config.yaml
n_head: 6
d_mlp: 3072
vocab_size: 8192
norm_eps: 1e-05
positions: "learned"
qk_norm: false
lr_mult_o: 2.0
lr_mult_down: 1.5
beta1: 0.95
final_lr_fraction: 0.0
doc_mask: true
steps: 6968
Each number is 500 + 25 x the weight over its row's rms, rounded and kept within 0 to 999. Layers, rows and columns count from 0. Numbers have three digits each. The size before them is the row's rms in percent of the matrix's.

# layer 4 MLP up, 3072x768, rms 0.0709, rows 435-456, columns 128-191
097:521506512409502537489519509531493545509494520489522501480476537485529517527518503487472534480478511500479539530488549501513523499503499528517498513478520516467485501540536489468479525513534485
105:484535503493501500503517513513476484490488487513484479533476530512537530519513514511523467534510519500514542475507473509481513521480489495528536530481517497473516478545521477479520547485486556
096:487488483506487509499505515479518506500518505495512477492525495502482489504521493489479473469544487561497507482529469534514457503489452547536494456475447498527477506471494473510484512502513533
103:471447468489491500477495493532505463469499541528514541481490521479504487540500497498503555486503482534520493531473523510463486495484502522484478499513512486506516456485488505508476481459509531
100:527493512485514470540494494475495518523517494488539521476474471518469485460500470447499518494530536508478516559502500518477451451479450548550495525563490502498500484506520471495498544503538521
095:500522475511500485473539521511438515537502514504547509489498452485443528513518489451522479509511529453494454510515516479487498498507471512477509488514470454527511490522524493547506448520551498
102:472467495519504471532480517507504499504523484495500492496516478519453483472502487480501507517453531546501554532539466459493530476489517470482471507492493502536499509487519500536494521532472486
098:527460484468493498530489546494493498479496492480591492482462526511482542470488477473490471493488468547468479515467496484480480469500456478453527478467483491512504474528486529491488502522499544
104:533498476450566499504498497518518535498518497514485541490501471451511495486474501495473485502509533491473500503515491483525468521526510496493522526528499516476491529503512532532519507492467507
106:562528484521476504466473498502492510485509506496513524509506528485478442496487546535514533515512471473506489496490506528503510492510501499473519507457496497494525507452480487509535473528516550
096:494523526470533495469518469470512521514476487485530463467514504530476519511488516502476565516466469500523466532487553514497528489512458512462547508520504492463548514479514487478518518498520497
103:470518526524530491466500498495490452481498492501463538510504472517527533502523462517514481509474504513491459493478459506525505484539497537511502540483490504509509511549488507523490484523500544
088:483452453528527507499477538509483549520494527540474469540507543496507480519515574503531480483490519491520476503503524471494507488496475475537495540531435481548526479496519521550497492463530503
097:518525500483501520526472513510530483513475449499530513469514479534489467498525474522533562473509489494511486524488457489506521477527492493513477520525530495498453461517548478483495498556487504
101:530525511495495481504498470470480466457510493479471526489523522491496481476490514472492505493541490510516479549458473512453528521495501514538535507486528467491461496538503545533550497489536475
102:525514491510527485502522493486494482518524484489475526434424474544507502507494509516502534474519492447493498522520490492497552512492499468501472512520487440486516501485521482508529468522486476
100:489474473458534514501465520495497489491525487512503512488473490518527489440464507512471499495520523525483523549507493508468487526499474485514499501533513454493495492489501498495516516450506494
099:517491469486556544438494489476506514500526522512493483512477531507480509475508476496519432515521499514496533485518533521494482507482487481485518490488509493528496518469528514483524536513535491
099:492485518475525514498475444473487517459469513508517493500512475499460533500527503478470482487547514513461491484496535501465562522500499520503477533446468543525530525516519491514501445522466508
109:481534525525463453534480538506491496493492492494511492529458548459504527547495530487516497477526540532489497464462524478447512510478507517503509533542531474486482469526477444490478518523536485
101:526518507545459521483501516493486556494537488487455508521529556531490486494550472496508458496489519506526513482536509491507504472528455486481522488473533496451506471459506573504507488495495464
098:477514506472480519501532513489490507498472484477513488464544488494465510469536495502505480471516466527506496523500550452520542529555459526485512555489499504533482523517494467473442469520503448
# layer 4 MLP down (transposed), 3072x768, rms 0.0996, rows 435-455, columns 128-191
097:486496477524471484512526511486503510526527515478512525480500507521500529517513509544521511526518536485468519516506517519486494490492470510521457522519515487541495495532533502498509487508494477
108:421497509507536500510472494508492452550475494528510555538496498504480522560517508506488486520532503487505498545496456479518555512505529471492531517469501482513451506504499565514479533531500481
098:470496481490472481495526502514498523529452498509507496510461497453511481530519524555518488481469487499489485516507514482538470493525471500478482456579471481497505492511497526469491492506515488
102:532503494459495495546512446509511472520498515518530484539487503480486501522490497532495501486481506539509521486484524456525458507488477514499540489515513474514427481488518516480520503502506510
103:539491539524480519510491462498509498499497497464477513527544558481485486504508507511509500481512485520539483543501521534548511507483481472475526424528508512465528505512491509443455515498497497
095:463513501498533518506508489507463494475503558507560486516483457456508510517516499525508473492498489513507499484476500465513460498514546507548511487497489473506510576486475516502505479505543524
099:508493520480505499524504472507507513493487517498484499477467475469507520479536497493526525503474488490466525495491542491522552477481498499516502461443488538472523471493501487488535488531500448
095:528489502569551515500472498513483480458505469526552459519505477493490509540493508522518533439463483478498477453501528516555517514488520509437502484533468481476478463504489438522506494472489513
104:496502496488476477463499464537490505489470547499487490519500479501468503523532501520537520516489455475528528520476504537508502479497525503492462494545505489510501511448444477517506481480539466
107:519475502498503545477513517485459482498480511520495483526475484495490479496516492533539499489499490544500520495534493496476530535459516464489484495513513500528525489476543517465490495498502525
106:525525507500498505472464520504490483498503438471514525520479508456461515515476487532533521540483522483494553517466506488462521467519513485520481459502511499507486567524466516501517486466499467
100:493482496483496482485493473468507515488489519495483464516519510488511522530513496496514474495474479496510524484501485559515533490521473486483483507488527485506517496500520473498475482452482487
091:508548505514479504472530511529529536497510477486506499477500462436517523509524456503509497473461482571470501511484479478477500490480488491528542474473470539482516498558503500537473481473476479
097:503494513551465492528493544508541480500505506521505481524468512520529503480495507514520481503518470546485502521499498492521482452531493503519488519499505506489515550568505482485462480489489491
099:526476440494500536502497509481494538477487515480496474434492513505498489502483494524480485474507517542526498476493491513490464533464481474481522499486503497526462532469506541507500509485476512
100:503515512483447537496465510502495507498505465560459542524527509483493476538444512499490494485519516540518493497520497500493513477468540469515502542492478471477469522462513528516517503510524494
103:515476507497518534553501541503497537499491531477498511544513497438467511500493496461505529501486498503481490538465482442516528540530524542549484472456502483475504481506484502516482515515496555
100:504463475498491526496503520499463528527533504509518501498494485510547502517512499480519524495515512501496509509483479484509511514491485441495515519487528459514501536467475550449518483450508513
101:496468537491497514523521539500503508495509513506511511507491485555525498516503509525496454463496475519529507515467487479483488487484508497500506487514462541507469500470476489502493515526505517
110:474511501540483484518488494505549522515517496537519499522475477447533479532486529458540498493458498535467513475475510518496497545498512476488499513522470479465483539513481490500510522504516538
103:449489470465545520486510549472526517485421491537491466514493473493513480509516501524487535473486469471522496499532492509519558501499500515502515489482498470501487464503509534524469482455477483